Part of a small language model's weights.
Size: 15 layers, width 192, 3 heads of 64, vocabulary 900, 6.84M parameters.
Architecture: RMSNorm before each block, rotary positions, tied embeddings.
Each number is 500 + 25 x the weight over its row's rms, rounded and kept within 0 to 999. Layers, rows and columns count from 0. Numbers have three digits each. The size before them is the row's rms in percent of the matrix's.

# layer 11 MLP gate, 512x192, rms 0.187, rows 22-40, columns 96-143
102:542501514452503534534487464529468482504511503462476521519530503492512509519527477499511557484489453490490516500511559504463518529447499528466516
100:505478493492477519498505454519462511483509522498481503489502478469430481467519485532472514472532457556455471493511516441495535504519493531552515
101:481534516502508528521535475479492437525516524453540506492491536469507498488512468503504487463511509508523502528513534493459508512498451521524492
099:531441498500468457527480510528527490469528458483500467521506477460504506471491486478492522503470453475472526530543486550514514515495496496507499
096:506479501463498504535502453498537526500460491452500472466470450527509498515496486496544489515505548539499511505494519506470536457493443485499505
099:516484547522450510493518504503460484517457526490501472496543509532525511487510548520479522479501493495507503487493538496499477510505517478502464
096:516481520536466488486480490531475497487465518514512525513463463500511464497480473475490486492485495503546517567518515474484520486526464505531472
100:558476519517470478497522520494497498512487535557497474489495490498460488489489468490509503474531483459527477518528505525486490468503510535515507
098:504488475471486466552459496505472494485536493487473525567542530529496462532507490540526507479473472511465497482462491512493514515526472506516524
098:492472498479501482504486529463514476458549456501475513534463483490504510517474485470498500484520529480496497518493492498504489492574504478519470
100:491490502479544496494508533497481514521449456482469531556488535524492515504499490486526554518501492531501507575522490491472515499500518556538500
103:470515483467495516528489470534526528468518476493481508521482500511500480491517497483481530499517515476490536428491465483509495524473481483520467
106:509475534490521460460524487484509532474420495491518478504468488471540475509492512481502539542463466515521465505523507500503524506505469525507517
094:505468528505480469550527462467490517436502507483513530500513503509454547534464545470503497504521500521517458493498462487496456503512467534472517
094:512479520473498513521537470501477523510509539549510456525468497479513506510486476500504473537520495524527521518494528531538495533474522519530452
096:493482484483496506485528488462504470512500517513531496515499502516480501503521442499499450522478527524498537536509490470510547483501536524533467
098:508484484459527487514497494463524511497511510489485469538504491484498517543524493454502468485428476534450525488508484476506503516509479523485504
098:491477481531542521509508499492506497520504499500476482477511500510526483488479463488498535561487549488486509467530481502488490502500491467507497
095:485463515482532487527442434517481490493490518494481542491478512469475502477504463512499526547514526503497498481486532520483512476523476491490553
# layer 11 MLP up, 512x192, rms 0.195, rows 22-40, columns 96-143
102:515527510476534505472512509469539516500491516456500475465468500479499468446470481480495520490556514502489479457485522504513489498562455437486476
100:527463551461502499508515508492495530506531476507518509501502531470517503517542470489468526502468539498509494523478488524496501481490494468494445
101:468494523500513473471511510563519500515509498480469520511551515537451513453469497515509534467474508483524501486485513531529505506489456503556504
100:476459482515448477502494536536498489492516500530514462500469488482512513509515514486528561512516512494526488488504477499495462505532503509470484
097:505527535468479500497466482517515498540554470503488479511465485512469506454507494450496480509456537489495522491506518497496482467504455479493491
096:505536495537486502447526527499510480522512471502511492490485511499489519485507496525458492486513530490547472471493574518457501476521513467566529
097:501483515560571512497535519547455575536491489526492448490491485497502464492519521483478512555498496485520461476491530515461512506529508541509507
104:474476474493498514462469483499503458525469493500562508523512528510517497532515479513533481488527531513503512490496493482510507542500504521509453
099:501508488539465470486509493494527480463511517534507542522475502528507491530477542483517519493467453513476494520494509445494507521482495520529543
098:513511494519465483532504467490520515485517510466515521506481497512481484497533485485509491530485511469524484539477512454511500448525487491495506
098:519495469514448505510486463507490488502494500475507475516540509533535502454514497460537476471500511494523519527557505481523523504489485472512507
106:480534512518487502468482518517521482468548461524530462460486485541485492463506488499505510499499489464483501460489488494477499484495491448486497
112:486501503476511496523506474483494503501544511484525523520547522481536491462495506488554483498500485521530527483517561455518458481535507510530475
097:502504552496537496508459510533509545533492530525502522509505440506483511513490518488509483492484471504539533474529512496504513507541547465529503
099:513452503473471493482445553510538500489511526521450512507499520470494525449506568462469478500488518470478470433545501501498454462491509477479525
096:479482537483549533524493510479517525489493510571525526502469492460519512521499534457534488559477518530460474493520501523472498455478489446479468
101:515484480479565515556426510498489520513498521515483570492500458511496509428510491535488511499444486509485474504522507513537502474520503493476499
101:521517467510483497481440496506524465467472496503495533533545474485530490494533494509497518558520502478530545517501495543507496517507548520491483
103:558466540484542530442495461518512492499504445550484456530500514517524492497517534462487467513493508476505504496524508511510502499477485500540520
# layer 11 MLP down (transposed), 512x192, rms 0.183, rows 22-40, columns 96-143
100:498473498466503489499502442506495545491483524503492503521488484486529513514487524540500490483482475522471540500517505520552531477472467501515498
102:553494496489492511502469525460514537540463467481512556512501511466472488474484547483531510502490470491500547536481495533496498473520457493489481
103:436522483537488510488509502521482475521529512506497505504500494504460506509493521550501485481498497552527508500498496506502509488473504500468555
100:510490480508534506518512502482476548512536538500464497532478513495530510507525528492485492504493454493472484516534467504518493512434469487500505
101:463534503503512454510524514502505480474528524480510489487490510490519503485491484467497475551552475473483482521544472527516465501504510534470517
100:506491513498533542540451482475513521489511500505524510487498517496524513478498488501453539492471511516484532490494492464500497506531512472465538
099:527478484500513494447486539486489479474464509491520455544486485490446500484453529495458516480537481514498501518518452540467500493523503517512522
098:510476465515501532487503523516471460501501488500512440473515512486530495529516560513489532519508504525512515541486446521502488545494482489528465
101:495564477507491477464501451480485509486554497519513495507522480482475495495490515471523532500501471482527501544525506498503459541453509512499524
100:455461488432511486527506492482479514532528466489467510498541511476485516518472464493514521492548542510525460526517504487463479487472495492487511
104:477543503473433509505526517493504471502494521440536528491499478495466487494444469456472491475509516516515515499502475455491509478550550491553525
110:455460482512505483501518503469468495501455538512521498456510512514433480514535509490483511507470478481468483479508507505502530518475487486467450
101:529468517462508497497546484509491474548563516533478528532484502504524493481501483540481476488510507494485474516522497480505556510463511502515508
093:504534512503486537495492508499519507542530529514488504494478479513514500478491519489512467487527452478477486521504483509512457487510476500480508
101:521490473481475501531521486463465481475486547503515506507522498482507527522498494512512497495492478531503473498439494509517507483481478503517462
100:469501512487569532456519469505512475529495504480511509453473498470489520476509510517522479559491523449453497538539507524469493470512502510462468
100:480537515439502485523551515498511493537479498506485477472515499491458514480503484531501484549501502481486567484526501475535495469552509480517499
098:498508506516465471467486502444480479491463455510530490521514522496460496538498488530492491477533457440468496493462484507506481499495528447458461
102:529541516489506525537490495469480515510484477493517495494477515498516519496480516526457508486456498475512469483485531534487509534510466462517465